Each number is 200 + 20 x the weight over its row's rms, rounded and kept within 0 to 999. Layers, rows and columns count from 0. The size before them is the row's rms in percent of the matrix's.

# layer 5 attention query, 64x64, rms 0.129, rows 0-63, columns 0-63
081,196,160,217,189,230,195,214,173,209,216,160,184,180,228,175,186,211,189,175,179,242,229,224,197,209,230,182,225,183,201,227,182,212,180,194,191,189,206,227,216,163,183,207,193,203,161,201,194,217,192,164,176,227,188,206,196,172,177,204,196,192,193,203,203
068,194,228,210,187,235,210,199,171,214,187,188,176,186,215,177,182,204,217,208,198,183,230,167,201,181,220,198,185,216,226,207,187,208,184,176,147,149,207,204,197,207,177,175,209,186,189,197,206,197,210,180,198,203,171,202,161,242,194,194,244,195,204,178,208
070,212,227,189,216,223,196,227,210,208,230,220,205,205,183,172,243,187,207,221,196,199,198,226,210,229,157,192,215,224,214,200,228,238,203,171,185,182,183,167,183,232,182,211,245,201,227,189,202,206,193,223,195,202,202,202,203,221,180,196,226,216,224,205,173
072,217,196,214,206,222,255,177,208,215,219,176,168,158,192,206,198,165,224,179,164,218,213,228,187,204,213,205,190,199,212,213,184,197,175,196,195,190,194,205,224,152,194,200,211,224,200,205,213,234,190,201,201,205,212,183,172,196,206,244,181,195,219,172,182
079,192,189,207,175,215,196,229,216,203,226,206,188,205,228,207,180,223,229,197,167,195,225,228,212,184,199,199,225,169,181,228,201,160,195,187,212,208,233,196,221,189,230,210,213,178,190,202,237,182,210,176,209,206,174,194,142,201,200,219,175,167,200,215,195
089,185,201,209,178,194,175,245,188,229,193,239,199,206,209,208,181,221,193,201,211,238,223,207,183,181,238,212,198,176,201,215,217,200,231,210,230,208,230,177,211,199,217,219,212,186,170,205,242,187,191,209,195,183,151,207,165,230,199,183,199,192,188,213,203
084,246,219,219,191,195,206,197,226,219,183,205,215,177,224,235,173,201,177,175,207,224,206,171,204,199,198,173,170,216,225,201,216,204,176,218,214,203,165,215,172,204,195,185,235,229,214,198,212,237,203,193,195,195,162,191,207,232,227,203,211,235,199,203,182
094,165,161,172,203,197,172,198,190,192,216,207,172,186,205,196,215,206,216,197,190,215,170,214,207,193,200,221,257,166,204,205,190,197,209,218,196,208,240,237,221,217,196,219,154,173,174,217,187,200,190,214,183,217,227,195,218,172,191,211,191,186,189,223,219
102,214,231,197,232,199,200,165,219,164,212,204,207,225,142,199,200,186,209,209,211,173,200,196,209,236,191,198,194,205,186,197,200,220,184,183,151,206,231,202,227,189,193,214,203,197,233,172,194,214,197,209,183,212,198,208,219,189,197,184,237,239,211,195,162
108,172,151,205,193,206,189,203,198,192,205,234,194,197,204,222,182,203,214,227,178,170,253,184,165,171,221,217,188,213,197,210,204,235,216,197,202,162,193,177,232,171,179,193,195,171,198,208,211,193,196,184,230,177,205,220,232,203,186,198,207,224,200,180,186
083,176,202,191,223,202,166,206,198,212,241,177,182,183,258,201,231,218,194,206,171,221,170,210,216,172,213,216,232,191,194,214,175,158,214,225,188,187,201,216,198,196,206,205,174,188,189,217,191,208,246,211,179,214,209,177,190,206,178,189,190,178,201,190,215
109,212,204,212,219,189,201,194,205,169,202,191,208,215,181,226,189,179,177,194,216,186,177,210,226,224,223,134,204,194,187,199,205,211,177,222,213,204,207,215,201,189,170,251,222,227,216,175,169,219,158,209,192,213,217,220,233,225,205,193,220,188,190,202,195
100,183,219,232,229,167,179,195,208,211,224,169,199,191,197,198,176,217,200,193,238,227,187,218,206,223,195,207,173,190,177,199,208,214,196,218,204,244,207,206,177,218,178,204,242,208,219,155,204,192,205,178,189,221,235,207,184,189,187,159,218,201,173,184,198
093,171,214,200,197,205,175,211,187,201,199,219,215,237,213,207,180,181,204,193,214,187,225,223,181,205,179,203,184,162,210,189,174,179,250,246,199,188,226,207,225,206,188,201,201,170,186,229,220,215,185,233,244,208,163,203,170,211,218,208,192,188,188,200,201
081,187,205,184,214,183,197,193,212,188,186,232,174,213,181,241,192,210,202,179,204,180,211,173,218,173,204,195,202,213,158,180,217,211,170,215,195,229,209,249,198,195,194,228,243,185,196,216,183,191,183,211,199,190,197,200,204,236,198,170,230,200,188,188,149
110,226,206,215,214,182,213,193,206,211,183,198,211,163,206,205,161,200,198,203,234,206,221,199,191,260,193,154,193,180,222,202,229,192,232,201,199,197,205,218,190,189,195,226,232,232,208,179,208,215,168,188,215,201,202,213,224,217,220,200,238,189,166,185,208
094,185,202,185,200,217,223,207,219,201,208,205,226,176,206,176,203,199,184,167,237,217,185,152,215,185,205,182,192,187,233,161,236,195,209,205,196,221,159,227,182,175,237,205,220,182,198,189,200,223,195,207,178,206,196,223,222,199,226,216,229,230,187,193,182
122,235,214,179,165,203,236,202,168,214,157,208,210,223,186,192,199,176,185,165,237,185,186,186,196,190,217,186,204,197,199,193,223,184,183,215,215,214,175,213,192,236,202,205,209,207,173,236,209,189,214,202,224,190,180,218,208,226,220,203,179,207,199,255,201
131,186,182,227,201,225,215,198,204,242,219,203,182,187,215,216,207,200,206,218,217,210,214,235,199,189,216,171,142,162,193,200,169,212,224,200,211,172,221,188,201,171,178,174,214,192,198,191,206,181,192,218,190,213,196,211,173,187,203,176,215,207,225,150,217
116,194,235,203,208,166,184,231,202,195,182,208,188,238,169,230,214,212,218,191,195,176,199,207,178,189,176,190,169,199,161,233,220,181,192,202,231,229,204,205,198,222,169,215,218,198,193,193,181,196,198,186,191,218,208,215,202,235,202,175,211,182,147,194,223
107,197,159,176,229,205,211,186,193,203,169,202,193,215,213,233,217,194,230,192,199,176,207,195,171,245,181,214,200,231,173,242,192,185,190,219,235,187,202,202,182,204,174,241,194,207,206,200,200,194,230,185,215,210,204,186,208,214,171,191,173,213,160,211,183
097,218,216,231,202,168,169,202,207,186,167,184,186,205,154,196,239,181,227,202,215,181,217,223,215,206,191,164,193,204,201,221,184,170,215,192,156,208,204,181,215,198,198,202,159,203,212,210,178,185,215,193,199,187,214,213,232,213,164,193,181,185,199,228,226
109,204,142,172,218,185,195,174,212,201,192,189,171,161,213,222,192,210,197,188,177,181,208,208,189,208,219,202,199,212,176,241,165,191,214,213,222,163,192,217,193,182,204,217,210,220,214,225,182,188,204,166,204,206,222,189,167,217,185,190,157,204,178,182,216
111,206,180,213,197,203,197,193,185,194,148,187,175,206,190,194,233,179,241,188,230,176,172,219,180,197,163,196,177,243,236,232,171,207,225,172,178,209,194,221,197,221,179,211,169,187,219,202,194,178,208,212,197,189,207,202,197,187,181,203,175,210,184,206,210
098,209,203,204,167,195,201,182,189,199,232,219,209,211,220,184,236,186,233,212,198,167,167,223,175,199,204,224,203,186,223,196,188,231,197,191,184,174,202,205,180,202,176,222,177,201,220,182,180,172,211,154,174,196,199,177,207,201,205,205,143,200,221,195,231
113,204,193,178,175,202,253,192,188,222,186,200,211,189,193,171,200,222,179,172,209,216,165,219,194,216,217,181,208,140,218,205,199,185,166,214,223,178,189,221,213,206,223,193,179,227,186,205,202,241,198,214,173,180,189,196,199,212,208,178,180,210,224,183,223
099,179,217,200,206,204,202,203,230,197,198,215,199,182,184,211,215,168,238,181,233,171,171,199,188,190,198,165,202,158,188,216,180,226,202,161,172,167,208,215,216,161,189,200,190,176,167,225,206,201,217,238,198,197,222,177,209,190,181,213,219,197,217,188,206
122,205,183,194,192,198,193,198,250,194,228,189,209,188,197,210,176,179,215,203,202,221,209,201,176,196,269,244,189,188,182,207,210,241,202,169,213,171,200,214,206,199,213,190,204,215,219,196,201,186,210,190,211,179,228,153,193,182,192,226,222,211,219,185,219
106,177,206,181,247,191,172,199,210,170,185,205,200,202,173,156,192,224,204,186,189,173,201,225,197,192,170,231,204,203,175,232,209,210,223,190,196,236,191,164,216,217,189,212,213,191,206,208,205,205,179,166,196,245,194,213,223,184,164,201,204,229,206,210,198
116,201,204,208,243,193,191,207,199,220,157,162,216,157,182,225,190,217,178,190,204,182,203,221,154,221,208,164,185,171,197,253,173,167,172,189,230,195,206,197,208,216,217,203,211,222,220,214,212,216,196,208,194,225,208,195,212,191,207,204,198,201,191,211,200
102,200,211,177,189,236,215,184,184,203,216,211,169,218,199,182,215,244,221,189,198,175,167,195,224,206,160,227,203,224,212,187,177,192,196,210,218,223,179,195,193,223,182,207,195,173,194,189,196,220,220,213,150,173,205,233,201,243,209,191,199,203,181,202,230
100,194,174,195,170,213,218,194,188,214,223,216,190,174,209,175,205,186,192,159,244,189,167,232,180,185,216,161,218,186,213,177,202,232,209,189,143,172,209,208,176,191,188,184,214,186,196,209,202,196,201,185,217,205,212,215,198,193,195,181,203,212,247,182,193
057,227,215,189,208,177,194,196,208,188,173,171,166,171,179,200,210,217,173,168,195,196,215,175,171,201,175,193,185,221,209,193,160,181,183,193,208,201,204,226,216,182,189,209,195,216,204,209,169,188,175,214,191,239,216,213,193,192,187,188,210,241,157,198,155
075,204,164,184,201,179,235,190,218,192,203,160,159,180,208,229,209,187,226,184,185,213,219,223,217,213,191,185,175,187,183,168,192,218,195,182,211,236,209,232,200,162,234,211,214,205,230,196,207,210,201,211,195,228,182,179,205,175,174,208,215,205,192,208,167
076,191,160,199,189,205,220,195,192,229,193,182,207,205,218,178,189,188,204,216,200,206,192,220,227,180,188,197,187,180,182,176,193,186,195,198,192,203,210,219,212,192,247,232,184,187,204,205,276,159,219,208,184,207,195,164,196,159,204,211,173,183,191,182,192
088,217,199,185,216,196,230,167,226,176,218,185,189,194,186,202,227,159,243,198,208,178,196,187,234,200,152,197,184,191,193,172,211,220,199,211,179,226,168,205,205,192,199,189,217,216,241,198,191,178,215,223,175,207,214,179,216,164,209,230,199,209,189,179,199
078,175,176,192,195,192,189,208,179,196,235,161,211,193,224,204,209,215,191,186,203,221,181,206,214,194,188,210,215,211,213,218,170,197,192,211,202,207,230,209,215,217,240,217,161,210,204,202,205,201,216,178,189,184,226,207,212,171,229,232,169,149,187,223,247
087,200,191,208,162,207,190,187,217,198,209,152,190,190,192,188,212,199,206,205,191,179,241,235,197,188,186,214,207,215,144,250,175,199,176,180,194,213,207,175,217,177,213,248,208,204,198,198,205,208,177,183,200,226,216,222,192,167,214,219,207,203,217,191,214
077,212,199,183,231,210,197,213,204,177,199,216,210,232,158,205,178,180,213,176,202,207,187,197,181,234,178,202,182,194,182,202,223,210,208,182,174,203,213,196,234,171,201,218,225,191,200,194,186,230,185,234,197,212,188,203,248,207,178,194,246,205,171,211,157
082,141,188,195,217,199,176,209,175,195,225,214,177,184,237,216,184,200,218,217,182,165,207,188,226,161,211,223,223,179,200,215,187,187,226,200,185,199,202,193,218,197,209,197,159,187,168,227,188,170,217,198,224,196,227,190,161,203,196,199,195,186,189,222,202
080,226,181,176,221,203,192,199,189,212,212,187,210,169,206,148,226,206,210,166,177,220,172,218,238,213,200,212,226,186,207,198,181,182,211,183,197,222,202,191,197,209,225,200,199,179,199,197,187,206,225,243,187,189,233,216,140,202,173,199,193,194,190,213,225
088,202,167,216,221,182,204,205,232,176,222,177,206,140,197,218,184,198,182,189,199,204,186,178,222,217,213,194,196,191,186,223,204,221,178,173,198,221,209,188,212,185,215,243,223,230,222,175,187,220,203,192,185,231,249,205,189,205,184,194,210,235,199,189,186
104,198,214,210,189,210,189,189,200,215,188,235,202,210,179,199,171,208,229,189,207,188,240,186,180,223,206,211,157,225,231,198,193,206,228,186,196,190,194,200,218,197,192,168,192,187,186,248,225,215,193,208,228,188,151,168,196,216,215,230,204,242,191,211,192
070,208,172,153,221,232,218,183,234,215,232,195,205,204,217,197,200,210,218,191,211,217,172,217,235,191,180,213,208,198,194,189,225,205,217,200,208,221,192,214,168,202,194,248,235,201,189,151,202,204,215,195,170,214,191,217,206,238,201,183,182,218,191,180,184
109,200,190,200,213,209,193,171,205,173,218,192,216,175,217,175,204,220,181,203,171,208,173,194,219,219,208,219,223,194,240,242,185,173,200,184,196,179,198,211,190,200,237,203,165,187,218,196,197,214,222,208,172,177,222,158,170,173,193,206,181,195,203,220,246
133,210,216,196,199,184,186,186,220,217,186,241,215,243,181,213,177,189,206,190,215,197,233,215,203,208,191,177,135,189,210,187,193,211,231,181,216,208,197,199,221,188,168,184,220,190,176,239,223,202,172,236,213,194,186,196,217,213,229,217,219,213,208,190,193
127,234,194,231,183,218,198,215,198,203,186,210,232,177,193,189,191,176,175,219,220,220,212,184,183,201,192,163,210,206,234,181,188,244,221,200,194,200,160,177,200,186,200,182,231,233,208,207,237,208,191,203,219,181,218,195,205,183,206,237,234,197,229,217,217
111,167,217,204,216,224,218,170,180,164,201,195,210,205,161,177,219,168,213,199,187,170,174,229,207,237,176,211,195,195,192,210,216,191,173,183,231,213,193,192,211,198,221,191,171,174,222,178,194,193,196,214,204,214,207,155,228,167,219,200,190,216,226,206,183
104,210,177,191,200,190,166,235,240,226,212,207,206,200,238,206,193,227,204,220,202,207,203,188,208,181,214,273,197,234,199,213,198,196,241,204,186,185,211,211,208,190,215,179,242,217,203,192,204,191,224,193,192,184,198,196,173,213,160,203,225,208,200,191,205
101,214,186,220,196,208,200,194,209,230,196,173,201,193,213,213,202,214,184,210,203,205,188,250,194,210,207,192,135,185,212,232,161,165,197,215,210,194,157,169,203,196,189,186,191,230,189,223,207,169,221,211,204,210,214,189,188,194,187,215,189,221,212,161,226
103,195,201,217,165,221,200,231,212,215,213,192,209,186,217,203,217,189,185,185,223,216,188,194,157,181,211,191,200,220,214,161,222,221,175,177,161,175,164,210,177,202,202,208,210,186,183,229,214,204,245,226,219,195,187,192,200,172,187,207,208,245,201,230,191
107,217,197,172,184,181,195,188,198,184,178,151,222,202,169,163,219,159,198,190,219,197,171,191,206,215,174,231,242,169,206,190,164,190,180,202,194,195,218,204,214,227,217,182,184,189,174,231,211,210,217,236,196,190,208,189,219,182,182,200,210,195,221,210,200
111,185,203,214,185,219,183,220,206,200,239,204,204,190,187,220,240,233,225,179,200,184,172,235,177,190,205,212,171,216,213,204,172,184,161,211,220,228,165,191,203,228,183,203,174,218,199,184,203,205,247,211,197,157,189,174,216,223,210,202,201,208,202,196,212
115,180,205,208,151,190,217,209,223,186,210,208,179,186,204,202,201,209,253,233,204,173,219,222,222,181,209,215,167,188,162,163,213,211,202,213,183,214,215,220,217,161,194,204,218,216,166,200,202,176,209,207,211,184,173,220,194,228,212,163,207,210,203,203,208
090,176,201,167,188,224,180,189,194,223,201,208,189,232,178,174,207,212,224,186,190,183,200,196,218,195,191,215,199,163,159,199,157,175,205,164,198,195,213,210,235,196,207,182,222,154,177,244,194,194,206,220,199,193,197,200,202,182,223,181,219,233,215,215,189
115,181,210,187,196,219,191,201,217,228,167,185,190,199,195,190,239,249,207,184,190,167,176,226,211,211,202,224,212,188,184,226,185,166,176,200,190,188,178,206,209,211,228,180,155,204,189,211,206,219,223,196,160,182,198,199,240,217,185,196,175,211,231,199,209
107,199,205,177,229,182,203,214,185,226,202,192,214,201,160,207,226,180,218,184,252,182,176,210,188,233,162,204,185,180,183,210,195,200,181,230,221,220,249,210,209,237,186,196,201,197,199,167,208,200,226,223,200,194,179,192,227,214,187,176,221,201,187,191,188
106,215,178,185,214,201,220,163,216,223,180,187,193,204,223,197,205,203,243,183,190,194,212,226,252,215,213,229,197,148,164,220,184,191,203,205,251,193,199,195,186,197,200,230,205,188,191,184,197,190,198,167,191,218,197,206,192,233,173,212,174,214,191,204,203
127,198,201,164,171,162,188,214,208,183,186,177,220,198,157,166,165,216,197,201,178,236,177,175,161,198,178,222,234,183,189,178,210,226,182,178,188,209,214,219,205,235,216,180,222,209,199,209,196,212,198,209,200,192,207,211,212,177,187,193,200,186,161,208,189
103,198,168,196,205,207,193,239,203,190,200,213,238,169,195,145,205,209,205,205,210,209,237,212,186,209,181,196,185,190,249,204,203,204,237,199,171,202,210,153,205,202,202,210,223,210,178,191,226,198,211,202,210,199,178,223,195,191,150,204,224,219,187,208,215
121,202,185,159,223,214,172,193,195,194,181,184,220,214,190,175,189,223,201,235,206,197,160,176,201,242,171,220,232,216,204,216,179,183,201,183,157,169,237,199,218,195,217,198,217,197,226,192,208,224,199,234,178,193,220,188,218,186,180,199,205,207,225,193,196
096,232,226,198,205,223,220,214,201,203,201,200,205,224,187,192,174,185,181,194,216,230,195,221,248,210,224,247,210,178,187,183,227,228,179,215,213,236,184,192,224,218,198,165,200,215,180,190,212,200,184,193,229,212,195,236,198,230,192,208,215,216,226,168,199
093,172,171,200,169,181,217,230,215,187,185,214,215,137,206,213,195,212,184,209,187,183,214,182,204,181,218,153,214,222,213,208,239,192,233,212,193,181,184,194,174,170,222,191,194,210,197,234,212,202,210,219,229,190,201,174,172,194,216,225,197,192,197,204,196
103,175,214,177,209,204,203,175,219,178,177,206,212,232,176,236,194,176,187,197,183,221,226,179,199,219,199,223,225,217,195,207,203,195,198,213,226,180,182,207,201,177,216,192,192,187,202,182,194,244,188,218,204,213,255,207,223,195,199,214,225,205,153,155,185